From a checkpoint of a small transformer trained on Wikipedia: rotary positions, a variant of Muon for these matrices.
Each number is 128 + 32 x the weight over its row's rms, rounded and kept within 0 to 255. Layers, rows and columns count from 0. Numbers have three digits each. The size before them is the row's rms in percent of the matrix's.

# layer 5 attention query, 576x576, rms 0.113, rows 398-474, columns 144-191
099:089145140119101113175111181126115115147115071146089203136191144052145169114070163148146167148152171160129164105109119080129126057117129133126145
106:070084175043117099158074121124168144163173197122115140094133085150081106141101149136140138152111089108143112194140135084158113148140111092164205
068:187159157157127111162115132143135101166165122040105113122158092118095091115102155087173110141145093119161215148139093128122153165183113107077110
081:149198155109045081144153094130148110098130133118121118161129145123132127098189140142091145149141059109153141168143136115142172139120069125114147
087:110039135151157114095124136107073115111105164162136082072166117116091090094078145123115114119114132097106106054099126186090108081089132126077120
076:157122129113138132043151119143103173162119116155144091151161087098155136092142166117096156126107105110157097164196150102162108157147134124137113
081:091142149142120159108098161107193114165121111107160154144094162152101125081173100073139107126124119101135140141103146127124109126128114124176141
090:097207162183120176160088161142088149106138088120134103117124127110138134135103134199152130185113121136125117075089132156116106101112088147133127
094:138091136169155096158098173138097137132140149209104101119160112157134089131136138141098152164113113111149150101131134069119077100150139118080140
089:143066086139126100149143113162132141202161129114172047118186113107108090112106122127128153101171128118109094128144129140124060082130083155134119
105:160125129069097137119119105120088115123137124133070119066104139150110117113142122105123153200140080058120138131157163121178106126131135099105127
109:099130143091085109118125118080130123126115114054159124124153145101114164123089101160109119105151150105120055138091085151134081139121123140090131
106:132153179092164115147082240117134083089162122095096182121170142145106119151153139053188136132150179084099129145148208142116114150166142122141118
102:140165105070160092113109139156134179132115121109125097170160047162173165179135135088093167113113170110133119161104162122149141074151120139122160
107:124099117186095207083174113159094105130108110133085130153059142141141132171138117132136071164075168103095152157085165058139111090149121080111107
104:109115172132107105154091098104146148129089129225129149201133137141197089088131131130147135177097145147136149182119128117103094161190110122135112
106:161166154137119130134141088121110074122113147115208156139121143136129157122124134135142064128094079174120128126143121167080118170141187103144126
094:139101161086133148170152133146125147104105076086173136149153126129085129077141138102168139083156103118121176132077090144126119121167139197111101
098:136154165152115162095132126067076135159116107092149082140084123169082140112116140082179087135131116152028116114130170114095140091169103179150137
102:139097137117148155149136121144077081129148159132159166120156125100182145141149106107148114132113125159105136148105089119111165175107155178109110
093:144151146112091138154096080100100134152080162084091107108115108101157109084077128146142105094091143122166153072168092086164124126170048162148183
104:089043120121119112064168164175117145164095201156116167075149145087112118119129087171086100159148107142092098184092184126138139091187112137085145
104:094100151121077134170104101125091125160083089111093070097091165126174134099138129144139134128145125122130172109190166097128145184107169148105167
100:144139158051120112121122090102138165075128136137183117135177167164106107147098080088076099127140125145136155159181130139124210106107131119086125
102:134144118120089095093073121133087093124220137125095117097130154103114214128116135115140137116141132110113125141097191144174119113130124182160093
106:103098112167170117087071150158168171157088126162112148141160119159130149058031055122176133178107132147129115104074183153084074138164115151139166
097:116090146148142125110153102153148098130079100111101122118154135127089151132117101138067144127175163114144102089128118175148059123073230154138170
099:145104113207122146145130101148160152160158140171129137159130073109132114134126135085107146160105107132164128101143097117087123151150054082132101
095:221147134130136116135121143127126109145109189129070089128080119153158121089171130156099168118111116123064124112116110147164151121129097156112103
094:131128127145109113160107078114114128125119110086147160133210175110121100105066173091105137152164145144121161164166188160135086079147108144108137
101:164130147158138154173132177135107163108151056167115117108126144121146109052106177105114110114132109176146084113191090133159081164135123163065135
101:129105162152142151153112139152149094165161165177122169087102166102084097125151186178091161140084121114114154141110153145105103131153092045130156
103:100136165182132153101135114116120129077122066110152100096150103128090127175139105101169120127129171153097157149083107104110170105125075149037157
097:134130129103105082127110128124185142111118142109133114093122136159076143131126083111173169140161116119149179141168133091151195181170196122127138
098:073151180124054088154116091178161159101069151139119084132138134127192146162140193141069134157144178154143142103172113171168172128138095120108141
108:170135140068134162111111161050138144139126111108175116147133112102101155053134150168091109141087090104131091071119090111136165155125176152175044
098:193125142098165113162193154123099182114144142170147145138177146150124159120062139085093094149101113148137113120130118079125115112126137123122097
103:130128115074123094171119094067170129134107132092122162092154152142097087046132101075128124180118087142110118121126140090141158134144108144123077
101:130134163133105129137140109098160160113136123116109099128139162111175116213099124124149153081092131137099184137114139117115123148151141192144123
109:135049077061134135149101149158088159085119141109084120151125152141128097176091204131138179134170168125122145119185164139144163109135126176153184
098:147097090154181146158139101108084147177097105112165150166101096130087081146104152103166147135121104118114141113048166089146123116091151115078159
094:145117175155129128106124161143108080114107166114139162157138165042083103167136116181119144057124079150101165155187115116119114163172079123178125
100:228095087087128055115166156138153112129128161138175185116106098168153080069184137147157156128174140168166128160092092087139128140102101091127101
102:139152087128109138127123159139087127102197186116142048068075159182091102191144125140124113098108079134177168148082066131115100171179108136050090
098:125119131139155115118164101157136166120186068133119130131149163121161102135109099087152176062180163088152067122106145109137155105106175050133164
095:122115124143095151117162158145127144169110059153122075111103108145091154119172082167100114197154124170118073112153113125104095109084125132105152
103:104118139185115122132203180131123124063126133171173108090073153182127073127154110110199113176214171109136119167129162131080148153141185144155118
103:178109150127035127132152122112162134112085083138134153162137115048199202146154127105128144119112135155126140083128155055125137144099126153084102
097:103162141157111140124128109139136167107153115125073141151119113077171101119139121087152169070123107135129150151137154154144154194110106193129148
096:132131109116113074114088123090163110129203171105132133084116137132163081132158118137120178123157123147148192126142178171118128100134090119151072
092:187117125110111075091131113120142116175134133113169125111119109125114106087137049115158106151135133103157085048135113102160165137117109087085059
090:149139084145113145168126133085158144098155123099068155113103147057106143142157094101132136114132079076144130118066139113143119163122098099073187
094:130130093109115155108116103087116181066110095068143152191112191096101151164154152091158091129162149120125169143107156128143135146162105083125151
095:110155107149109151137137124126095167085084161177159129151089162146096145145091107143162088108142181145152157122126178119115115130094138111105135
079:137179184098136123132084117137135081154181116085096109063098111106135172107116096112095144158124124115113150093071125114163083142177163148143116
099:076152138162098150068116101155092172180151148167111199122100113066088150151123157165141184206161144111101046089103144123130136129153122125158074
096:103156138121113173109148113127099118093055128127164154159140177156115147155051115143113039126106093152114136122109199139126144131080152149148143
099:097162157113169149116145059126118106096091092107106126141160128128093086160091142136050083093128141090155133180117117151154148145103090121088129
118:113116136094146104123137131150145126032065101139145117082136146134082162132162096199106122135131132114158153133139136099129106119140135120119133
113:165130138198136098101140097173171118118121145144166101140176176177171142077159105116112130088126092138125209173065100131161219146134089076143154
115:110094128073155077182088123118173094135091155126082114122168135095121169117139139131178106090136062146120171115158144103134117123142111114141092
102:138134110121124120098153121132097145132112180144162130104161155118163126101076147143091119145160058173132085155114146095191135125145129116139106
106:068129049175182125113122105088144071103114147191135083137154118117118154152107169153094137104170149124084164184153123161083130055104107144076100
111:128150104146165110139104068146133146087131126125148088111101122058098172127118106155119083150150167098190101104149104121121102105087130152139123
117:135140153147062139152160124152166147090117119071132103085142139139147121081150152148138109117133098171078160177129132125139165124131115053151099
113:158152110114118104183117173162109119108176160145164114115104138135106079126124097146168099129147120099121167145101128097202065100062104133132188
097:133183126159190161114077151104113148082092110111166136145122183098094155150130152150116100143133172118155180118115156067099158146161127090132147
091:120126150088142181167126136097102161080086095142152127137139102081096161159097129150090151134129128175142144088081129153092204111144128101146187
091:119131123048103110157117132088070161107098148114114088177126127144124100146109066205104126157091116132095129170118129136084136113091134109104165
091:130127130126123080119174150088105061120144120131121069125132106124150108122114158092156165107119150155114087135109152143181127114152157140152146
098:105177119140090112142131110063088110064059154138126140158115171160128141159106121160114095105091206139239176132113188137097164127122152096114214
105:125176128169147080064148136143154112134156150140106118092133131091142131197192113149147106151116104127084082129079129125172161082129148178135091
095:163131144095114141157156162133139135183211179137124098098145094157151102126169140042172089142183126145124147072131077193166154083127153123124119
101:132088099171144075128161119142107070116134089124143039155169168153167137134162142132166121081211205137142155148111131118107112121167141123144141
091:132144103162106124115151143093079122129126146140124076136075139161101132101100136120116094127136132166121122149151142142168132127067098192122167
111:113124106157091118139100209146155162146152094115178117133124104131130102182139067117198114177099123119075165077135164187138113116138132108138141
116:168107136078147164112078140123157152098113139103105161080160153112115123142140157099130143155083105175129158209141131121087101140126086124156077
# layer 5 attention key, 576x576, rms 0.114, rows 398-474, columns 144-191
112:111141133084086098126138142165067128128052114121078157102115135126173101101071094122122046138131122157147200144130188190165102136160168156102153
099:181088125094162080126199066109221168157135184156159156068098097192060144093140077091184098128130146151185129166103069108164159139105154194097058
076:130188094133169141078125109087147059123131116157149112182087151131121175150131151127119109099140140119131076122119119100118091104134110116117097
073:130095152118211115135136149150138133066071125133126198150170103130152097170063114104095070077094168096151073139125088125126138091096119123203111
078:133154116139102138143112141106105146126198141105152075168154178065111176163127124149152134143108128149080177116119157180157133166138148150088170
075:177133197118057085120132108096177116081164109132100102177103084172145111163136120188104107138114112125200112191091190108123160163138074126133172
085:104138113140085101132167157076170147108108169137098169118092121133202081146156158135110119078167140104128101161182114120124170152110158122101099
088:169098095083141124111151199109171112115122132162113142147080073112155129110143109146096064121176165104180094159139141160152165196113104068152103
083:155229173115120106149109079096086099165093176129123170053123187153088144081136149120173146112110128155112089123138118120180107113181101115130172
087:163099146108113123158110122100149185167161148110150106124136139149061106153114153125156134139155092136120138079134113115133082166129157148132114
087:127162177121144164109122155107116088133107160109091156176165138119144093101118138147131097096132105114148126142126127109166173113101138155162156
100:119155068126164126160133118144039188113102085137090113146100126140193125170125132130119178172093103176124144092137143120168116175071077079092116
101:108112087140116161118144177196087085123175082130127135145062127085146137147086114152118119118118134108153148138104111136101100156140074158146136
109:142095101162127084170126120162094061113151102174128172143114118191167183122136120150127072121164095130139107151072128140204138105114072110168118
101:121186138168122148140123191098141133161136111123122131125163086101179148088111136170094034116097146129130134109070177157174132108100144170103122
107:141115108156142146108123109110158156145124113117158215061108118147086141083112170129179057125083123129087125182131142093106083134166131095140170
113:065050147072089147168144167134091098087134196086140145154094111201134160098156134093136189181072170157107077131134077155189122085129086129117155
104:124145134152121116113124115135076168091153152167121099128114134122123098107062111138173137085126141115104114092074095095103126132135111156166133
101:153076076113094186140172110164041100157186157175127180144115157180124146104085136095140110142101145136124147144095182122142123141113152125126146
106:172145115132087179130110109148125151107192116115158184162111145168166083143149097145105118153154133157100129132103092089103114079097147154108116
107:144145095177110096092137125123172152124178089130156114106073105147083100097122149148149167122111139160064152074139118189148236180138116077148104
110:081171087112106099126114134055153112118127126150072086114158125100119167129162131173147146155110131162154127163074085180128076146179140122112089
110:084091089100170080071172117148147140134132049128142127150174068088175185160102124163166061178118084114097126175141081148078143150092141124135118
105:139143138158144120118106091187145142115120117154172188122100090135175131131085118159133089120151180149172094080152139104142156153189130141126117
101:172110102195093119136179124135151123118107153107121135115150170074134160169117093164171146132184179102179089153093190112077124178125204148075130
106:158091114102126124174158138107150072114164142166107161116090156073123132088123127098125117123044114164163154087131079141130167128089175089161102
106:141126183089096182099142140083168133158133213138133129122105133132119077177072187117197126165108093149160145138177109150088080173175110167169086
098:164161117145145145172177152115133117149128123131113141131146159140144182115111123184119139090129140180153119093163118193089191113079134132096102
103:131119089096089103131131119114114168161153050135149110112101103093119064151117186189114149163100200125157136113130089153135107159151084153106119
102:118096083114134105143106116126116103112087100128094092115110153128149093081124079131122166141108066131111139138153124125145127128139127125121097
102:168161139114148119051074113165137171121126149148117150173123164110089133142111114142095185097166158105150149177109115161136178180034143172141148
110:114098192122187088121157163146115153079082115153117125159106136139103090109110144102156104123125146091111127156131232179165161161127175128178096
099:156104087154115123148141175072133167125062135173107162068139091108137164115128166131121149162075213116143161117129088105159123106153133136126164
103:155131111144092177081134154063125085059170163087147120111137145123132086144191127076114126096119105137119095163120125105119109168123065161076167
103:148085085133121095179132165105171101172121135157119157227142154164163151121145069117105120177133155074106178154164147171073141022078137078148128
111:141194081113128177120140076110173104115177088107121103095143179151110104128105081084077155120120110088188195106141110130114141134148170110127150
099:182157150148111175156103103152144125139089122183169112144122166082126224145131106114119129092159167108068151130077107175150171157130139141150073
109:116110118139121100145106132083101140136099091118132137093178123081130060128106125130062133187060136178154137128109161103150107101154109184046090
104:169129151153086113090140130130137106197074098185086135108075111126136118090120068164161135161083102105155153143117110120142126186150095208087113
099:145108130152162082103124149115124133160085100151162122082142136118118113095080096088174106180119054128149110141162130179167154139119130103094131
101:091160103148148135105163154143147131115148150158113132107124145110118113131171135130117153120098079083137144148124083138111083127122088150138070
108:167112098185114115159182081103141134130096156125155152116092166147121101129071131143140113109135073138094154122151169087103184160164153125141142
102:086083141142106130144155157095196113051165189127118110139121113099098111109108120181141150112088126132134136061125100134066121145159155096158056
117:101104123155133152139097103134161112135178108100195102097144177136106127107132115179130149143187100096157099087076097105152119133192162130141149
110:175136116109136149135118126130174165083128130127148099115121120109120138103169155162158124150073087144102176161107059091077140127116160137147146
103:122137139200057152127192132134160111095099132160159089103125130134121137120152153185109178109189078135114127178124143117154123139077112075127097
099:166133108111192159121128170159172165151137129108181139142133113108154126147072060156143218117086143123152153118165125135151150120136138121143139
102:194148163134120154136121127117155129126117131147165130117101114139142138147141107152126104049136150119131115132169081083083181115139139142152100
100:092123118148156109125150079158082096095095135150128100101149165174127062082068113126148130172048177126122156115050144155126137092113144123098113
098:032162139114141163087138127121174121148143054185129148121087154119092133160114121114148139128227138125100106124121083109060096162107150106095142
104:069138109150111096104189128134113130153154142149083052107163120158121142097091094122117163068131093213084128143126142157072122103148167196077148
085:172128135157078115112136147126171042081115112153156071132176131100109118072115112143102080112143143150077111174115049155127091134151107122097097
088:142140168150151170119158143114134179088129103158164137143113146118118147156120102118137119148073147138171080132114154119172202115145097065123126
090:140137153131131095092144138157084159090153108115104124172120149099160088108093141073173150141069139104173120182140149152130146099140159119129088
080:184170128135107176180127124075068087122150149145123174180143116102155088133108105123091145136143189112122106148082113116122135149085171064106135
087:128179162080114181143077117139142140128158099106142144122139129111148091076124140098112025135118103131107202164122151124100111136078096150086203
090:139132121134202114133114160125174166126132112105119128164149142186140160142098121118145131082134165140180120171079198071112164146193164098130134
094:114155152156115118116061133142126134152162074151132043058135168093123142116085132193103079159095125182112138077100158093127149136116124099099058
098:166179150161162087061169147125127178099124128109120148103089091159122162146111189110173130159090186135136112138100115127078110113199129131111120
104:108153140155107149134158131126146098157141126196124147142134155106093115186134099126170118141157095116074100193143156134109117130147153121126168
106:067116160124161153142081062092168117159135153139073131115182151100121133077168088133062055108137139133157088117097123115118136127138140147159204
112:143165167116113155117172155117104142165125143141167152161103137117080167121107160093144110131147103146169112210164161132130096180092143124129128
107:115138104125120130158135107117066103190150187159132132119166137154160153129187140152172096166096071098185142113113130165178228082091069129139120
112:105115229104105125105092113088148170110059127163146110139140120139145183148139114171114159120149115086138155153129158123189193109164115056156129
119:163144065136138161120180104153065170178112123124159159162113151120135157129118145093158145141081125114118132088181072112126117173177151121145132
111:172108137114087098199133107129123116094134101133132175136134126186163060138131103155196081173100157092146091165164126137098129093134116126133043
090:139106131164122108201068118136152098090076150128159125135136122129132114131153172156165113123132109153148134127112070160162141107162132152153065
099:147063127137124149163132106153095102109057140084116120185082178081126110095127164093135126106090129131132129109140147142168178128150133120125103
090:112214144133127142172141142161103168131134177083144154192150145131120126136085092136122183150072191155173104166161130111085183182063132135115112
090:123146114118092106139107073093143156078146166156136133119150136143107146100111163147120125166159125123122114134116161077072113140118136168128146
093:138088084135136105118171183133132150087121141069163124099126157128100113089105113131116155174062182157165142162074152095149180164118142115067109
095:160143113172131081112175166131120114126165109117146056134147118139079198149133165103151125138136164131159117133149118093137061072122189122111066
092:095099107104058115176156070139201105135112157088096128122203137146084108090166099132118168172145097158129114154139095099155088137145156147197182
106:098143079124129116138155081151177103214136135127147089107117175161107145132111096092053117103102132131068088148176092130126112117114141054197130
091:109127106152139199111134173080153128130092139120120150121093110153118139160150122104132105121164035134129084159181095135153155141102093085172091
112:182199147111125118097111152104113076116118136096127129172093106135120136114148139113094107158110132135176171099110177117106128108178125121156133
113:101104058115126129096117080128127140156120169101139162112102125098078174102152110125135074107124177137112125127141149088104140118165127069227160
# layer 5 attention value, 576x576, rms 0.131, rows 384-447, columns 144-191
112:141135146089094064127137117115122113111137112137146073124155117096099130102117169118131155150086125130054145112147122130073107117119167125074140
113:175177105131067188147094105140130193119104133137162165139179153062145122127105085166120165102110132101099145105198138194106135136121147121150103
098:189167109148121116168136140114127158113140121177109162103109062087113102110090108096102101167135121135119118117140095104139105042155105126087124
116:163225136086102148113143123119096149156137147134149125161103155155157147120130165070139120091128177150178080153120126133170149072079162156111101
107:119057134078083164135088101166100123174083088125032120074090184106108123087120078128165128098124122133180124146094129125174112144063131136167061
109:117101155160068150151101110118116066126169139149066140163139152147089066102130104099099108124093043199154105091108162125160150154095169171098087
097:166172112154119124107079077186105084182138125115072166169189163169113145173140127127108059121108059164151095114123087106092149107122153087156156
106:189163150134102051156148132123182155158139160165080161070154063150220193159094143112116119096126137140099135124143098196085181134149165109124121
104:209110132075092085152163084203120163149126142169100120082090119102178113129134074119145083113042169166128093145123118134142143131149131156165122
114:103090108125115154092069182181182114087110134152145088143128153131147194146125137189160125131156118073080155146156085180085136133092102097081130
098:112086149031092133138103083145117155145157100164095101152163109149130169076129133137115137156116098160114110115151135164092110080126149104165102
099:126091121157082106157156148124106200121148130129114170125064116130165086032126152126148182154163197164136100157125139117153082124139196125148092
107:154111117096155165163155137166056144137120127124172199123152086126141140156128155104128115095131182156231169137095175148187163145151085156171143
109:096084094048163138130119099108150088111080141153118138057103199132142156214169141105145140147144130116141180120168069120070060102152154111126074
104:092088138151118049100125148115157163197116109149175173119093121121146111185110145139169126077088103096137097128097183063116097174118175092104105
100:134141111126174179137092120198158193084101124152108074131099076110158115156126179133151118104147157089150119169076109097171110151115163037144142
103:077159176131068085097068162027126129138125073147143115120100096167101166081167161132113130112150098174139150125075137168079129119163091142100156
104:123110088101094151103187122090106149122111153162115153121156094154117170165186070106097131046143087136122179123122112148082110136105215149164099
106:120170175158159093144122167119097142186126113119153067147117107218122127104142143110123171141075138088118127121122088077167068137141146146139154
104:127035132154170119147107168132076155125135088118142112137152140111171144126134137119094065104143137185171172097062077158169098134076153107206114
108:094112114151177119068092150139073092175072110217088095133100089162084120105105157157069084098136093204130118093071135101095074143146135112122139
109:096195128165137047155153132078151166148158124116119153140071116123184166145111152115147144115152139094200127156153090125095125147169101095140144
102:137108147189149143062070122162205156169123181141105086151147095159128149076152135138099104140133146111040116156134119137176083124089121124103052
105:068111139173071141132071155098134074191114114103151105139151124167139161176126150081176091115156177143118114131099157205184125134175108096207117
105:198103156137125145128154100144184088091131087137106079098166133118132115155174109132151132117143162053137125064110162123074115120130146124144097
103:127114110123123106142166149152104084139201176143155145159152160115151080144037125214148125076105103165118093194084082104107180200148174120135113
100:151102135130132107146117104140123151124150123170085113122139072178081062099122172156155164132169108125167147094020155163182172184163154138090119
094:191055086128125129084076108093130134108200145166173143103144086125061094122104124149216118135122141158128154103074123201198116111119159143154141
093:093187108141141071116158134164128100161149091179127144135159108160091173152134157101091136093111119063054148136148123113142132114066143069087139
099:119147164139129072124128098167127154140126145141134138181188057178096147161106185197143108102084167097139078093073161095090138161156105200109093
110:089092133164130136097131139108146093111163172121124117155128076075148087118141154065086165171163113108092170088080109106171141073118156127075133
099:132083136171153131069126147105159141125116158183166150135170151175188122093135073127058079193148148105130162132107140084152167037104164078163125
098:053070108111121135068116118163068160166117097130151090104123172163148142090173163104139078160106088116114123123143139136129088146156198109151120
100:176141208122129118098067097082117090178128118143159119113150149169148128109123133145146111185155159099111127138078091133132138130124129103102145
100:068171175089156102125126137148126160107200082184093170138178114091088157145119138154106131128122208072106098196142165088200141120151125132084109
093:150036166117122131115167188120096109133077098088154113143103148140136123149109099127076130150109167145142140228118202106112116139159098131137152
098:034183145073081124113146113159111171140141105171066072107116148146173171144094086163148143144167177137111126185178119135161139082163115113106199
096:169133143174106132131047104089131162116091153139139155098124144157127130123107059148135166150127178131153094121135122148136083086112165089164119
099:101102181107118162088115100159185121134085125151090135090157134117096170119169128080122117152120101181112081133073113056165163155119164130110092
100:133142131150182113090162122096122127119153143167176127130094103139109171085131168199101126109141158096083073070155166177114146079113100141164131
099:155161063147171126069126186197128117137134117121168139125154173127122085105161132094082107112147090111088103114086111138099113135100108149093179
109:133146078156156151150145121103108056137105144119112080132106123184141137184162116101147146173088107149100106128139175167082088118141173109123121
098:067129183107199113073133133136115130176175185147137127108097173173097141105099114103118118130227072131119122152091148170149137116111163111138157
106:152116124140105092183102114118082117117137111154078117080065160063128160118121155129151079130089116170130148130173105122107114165107104174139122
105:117119144162138119124083089100101141072054114147064109080108096116065156118101240097142125144132150116102142112153123132199124152126136065146124
102:094135118134135132163159191044110154175068132102165161125178137063122166144104070179192109095107067066156093112087156148076136131143113123151112
107:150163072167149065092182187148163115172084124136060149077138102124104125185109132128175053130151091098164172167117105113123148190128165125170155
103:129122143081151109122116118061117197125064094164098156159192096093136118128200155076134087135129147151144123159083144153132120141150132123100173
096:120077130174144137128138168124134150145136184085153132137117202109103126118141083100105096133153107139086129131167111132103132173123144133184121
100:108067107098115109091139188140139154146100103098134079165087119122128145169123136149106110065145152123115116137172100090110175129088219142123106
109:152115134149049100154155141148123124110112124135117094148116081217125123091160144099092140162207083165094112161085121137148135096129144154121123
102:125108094080184110094078133087079164127162092167083061087119147103073122126113200125106084152166090163119129121065121124131169131050163158073110
106:111158191134197096126113073188169163135154149197212191133127175119142153125080167196150146136163170128165153114125154156138157113145106107121122
105:170092146177088211125115197103184153153146129156144154127169190128096117134116089104091170203094088157162146158183172125095156130103147123112108
098:133087101134135183122172160104114098152163100120195155162123122144125166189124146186112146150094126194172105138155099109186145135160121148098129
104:128206117131175125159146189124101134142100183092178101151089129127115136075112102186211167125107089126125104127184151144058116138124105085137157
103:152112123081153097166068121145134072129143131051109145110134124121176132164151104098102129131179152130161107112087145164084140175159069103087100
110:112144100145113101157114123179089138164159081089074097149091143118155207134126120134167193131118146094086188112142117129175104115091134133136110
099:094176150091100108190137147211135102095205101125087102151113112160117132089141181164124140112169138092103151133123128182135148105168102111112146
097:104090169147160196074148093177089086132153120144186160076117138054166105139094072144124145086134109155201105130116163148143079152156138181169112
105:080181131137142106128078140094089136163100076112108109131127102096053094099136167105088139077133103153119083135111137113133127101126091127076135
110:019163166130069106123138128131147158087151126119131136139125079174102204204087119150159107125118113125182110091125144100146047164111125168177144
100:181156105115089125133144065171124112094123077181198126108131174161109190125140149118160178152168058044087108134128074179140109170122118129122142
101:156124099132079098074124127120084130175104172098169093184129123077156158110097053142106102148147126095160109129135131105179216125093127118094123
# layer 5 attention output (transposed), 576x576, rms 0.116, rows 384-447, columns 144-191
095:150108103185082141206157166126116112193152147167103176096124191092167114125167062126115077157134149092128124125170098135100152072144112117105081
098:174120080123124149153112109162141086153109086085101131103159147149150136136138092094134127111121193107090146150119163154158162074103087104133139
092:170121123142169131135091110117192139102120074104155150155132144163146181117106105139108116158099128157152083166117118139089153116126147092079081
100:135104113153188167071149099069191094138134089121114030116155123126153116173178107140130140107105117099111150163119183089105150177108059106147126
094:101151082143106135141120097109149085127085137187081091112060140131079148125131170137139101123135074127077162118110156159147152156085059097115118
088:145125106168125075158117121112116101073060128190134098069104105145131114096119094162068142069100170141142078120161108117131087131086087097089154
092:114108110137135169141101037147146083094104140142129109155153125120105172108184143124141133139141116110219103210112086133092165152120162175159134
093:111084167075126099122153164137086159134145145158147146152155114135065085148119133119107116098171150088181155074075148127108169123167107090135152
092:180165071156116103134130076156166106143149189158165083154144116129131148145205057133121113134149152115122167123212083157123153131149119101132150
098:204129101163171150079138097126154170114121107109203108127148172104141106136117133142121153182167144190082120133162137115082112114125191162136138
089:065093147127165174159124175079136114158145106117169143120147139160179063089100138098188134143130116152094140090150148138143142158189108201086133
094:104095185106106107051138151144136101143166203099183159131157123152116165143168128112135104161143133103124087161064124130079148068136162130130145
091:145104163154197124132124084110089172108090168156128096121171183131110109136108124129147138123117107132162135117159124158159177143147116178116165
089:141133130167123158121163131099067166126167076152088152162123192182172175165122120163124153120166138159117130086137099167149081120089155133166109
096:104089106141187129120129073117138142155081142129095074173142114064159132118120145191121122195162142135131075136145136128153159127164148106118178
093:086096112091124137172159120126066118121130118143079128099130121048144152109118157134113093178114085061121137138161101207096170145144157111134197
092:079147118142120171134133082099162099110159123083133110122190074113102114124132130095203135111112181205084129148118077173104163155150110131120121
096:133144140135123082131152119100099086177143107145131105086114098118185101136059128150129093123179075155086175173157146135143163147126177116090162
088:134113078139153107110065190073136102152166174143140093110160166116109158144153107123080145129122188127085116143123105142115141153128115150090020
091:129146135131116130125182126071168135117167124146152097076116124193161148135111145094175117115144107157083103143161128147098128155177137147179175
091:098120137090139136194143136131173086125137128127070103145111126117187149168170115137142151184149131158104146109116161127155081060128125157116071
095:129070091143033100175151083179084170140157090123132095173103117138114127114175164173110103136134150142183121132158071124194083126084165115125128
089:108147139128097124109105138043111119116064152089133145129091154029089115162165085132072136079135119116090147153096138082137090119130064156147094
089:121146123082136137117088101084090166128097163159142072092131077170168103165126090085108075158128210151144124125142181116135191163165134133124145
092:125112131092108087146037178119133165152131117110125089157133186060140083085132154152118136183076133125148095062182079158104091097112139125129122
092:184143136123109114164173077184115143060108106053141155145090137088034084152155173084095132104111081154157112123102101098155115131058181104176138
086:170122103072151106100124091213201174170127098125133134134165137126149194132101111137168176136177110154155102118091119130064075124156158092114140
090:161118123135096168092134096129218184190123150156146176195117140137090103164163096110103194150089108099124147115131064142084155134117214105105140
089:206159076152135144138050075074137132118113141129090118116134097131152086131125116117113090127120131075105150075131135119160094123129145132164134
088:106106118165151066116083111129123142087185169096057132113136125158153111109150133091080151111142126173117138095126114195176157093210154165097098
098:132155143165179109111080135170120125150123102107122140130145134106069142152098086153139159100143141083139097189112135103190082125098090114168129
094:170139216109152126156105097142156128159144114099109077110165175188072128160109159142129172113126115113106118163037071091079082163144168093116064
089:195136096143152158064098123101078167111131099114085114137117089086093198105162174045135182112123107140106075069121144159213128202191180159174107
086:128163080189160120136144073139112166110140116116084149155161086090087083122072127213136141111106136170156119136099077134143111087151155154104122
091:072167153179158134078119132177123131162148140108120127134126173120137131119100138090098176149140159095125163110087127057146176111111134081166173
085:114162179160074181105143086129124150149074107066153119135102177157160098089117191078168156123095109134115112110110118082147109095237115162096148
089:149171122163095155059114125135117163167105142164122050089098157134135101149156163118065153194157110115103090138200141099105163134127155110151109
093:086145160072090125118138097154106142088107128052142131142078099130141098127150110161098118095165162105130109130124107181161129125103170141154120
091:155100144101107166094089149103119170121067139183146155124170083112096122139128098154145121147107126121150182135165139085195129110130095167149147
092:123103150159109135117143156098165179141130166121160123140125143141123178213105179116171132123172099075215144087113097134135122126204159107039156
091:103178130129096161102115088099091160126093104112105135132218174120175113098087131151142152087115111135149126148181168195080157066121121138140148
095:121167162095112178189145099054082145160132102055145164113134150092113132167158194118100103070098167148144078055161133174088116093134093124101149
089:090100132136091165099138182117123108117113135106140117121142110155129178156114130121138130149117152144094109154108103142127102131140124163137161
085:129054133135124155105143135132119071086193160158090107120139137209142122095111101163116146165140122129118127085170113124163172129146157112107097
088:060121084131127126073123117124118136175115120112109148124164143085087101050163167061106094047139133166141176174178143108163102137113102138142099
093:080139142093098131089143150129105118095136084153111159106138154101088129157107132042145115122149118142114085116173139120059157188047125128109156
093:136122150098067129088093157092123109169066127147174173180167108065161145098130097158092094158111161145050201114077081082146168122105151097089138
095:113090147073079114112125144042146128173100176122137127157184054103085075065084127118172124148140133135103168118176107128118118099162130124109181
097:101133113122105000063132131101081117129087131058113183144131117133103154163086185173090118117193128162114141123169139079121149184156159131144103
092:130137064132145133182073092199118153117163078109177126090110116122123085166136098095126127095180036201087100172151111136149121111132175171160145
093:098100142094162116132072194108188118106112111171160133100161139130114130183176120087124119164204093217146154187150154170121134173115138136136061
092:146147126151122118098159132130134094147205124075117113082135067096137185165101068130101098076097095106192114111117177156081049214147112156189084
090:121108112119026125111138157157140118155099109164134058117158138097126113124156167091117176194093106112150179110109090155119205178101136100149120
090:179147155160167113173115115126149111127151143176095103153098100140105142171114139126090192147097117107195179111138135148165129142134108142108157
091:099098123199138084096199096147136170119116185156132162153102089156152183105128134185116154105154090100105113136147156086180145132130162124117122
087:152177102143062216167106137144145120110165224071177144137114118169131093133195125119155153171152167102100142088114116133119090111119104092108129
089:147125152092180110074091146135103146114190156112103147127106102162173116172078139101130171109133077176187120116094127170126104135104177126078163
088:115144103122132141140088148146082171147151075138109087145126153151097157141164181073108120170105148121088159192129161102118146108162114150088099
082:122138045120138140155112153134106106109090142186155141133134105138134153120126086155151150176088125108179146121185044121120139165160116086105116
088:123213115142039142162086136154120171111095152145108097075074190039173103109142107143152102093137088095221090162135094085157143157098151112127176
095:112143125073173193113131136133156081123141090103116130105167118108122145070123159098152120139159080139132112088127152104168088117107118152177089
093:088156143090092152147080167100142068121138113087132142188124111153140097143098177128130104125118095114051186108150139089152115144095108107068098
090:129111116165126117096125098184098145063067089147091137146184090113159107115106159114121086166098185152181169100131130153164094182184120110134098
092:161117134108153133127102101142142150130117135163195166111130159089123111083136119124163136090045119127177122087137140144122105145160061156091087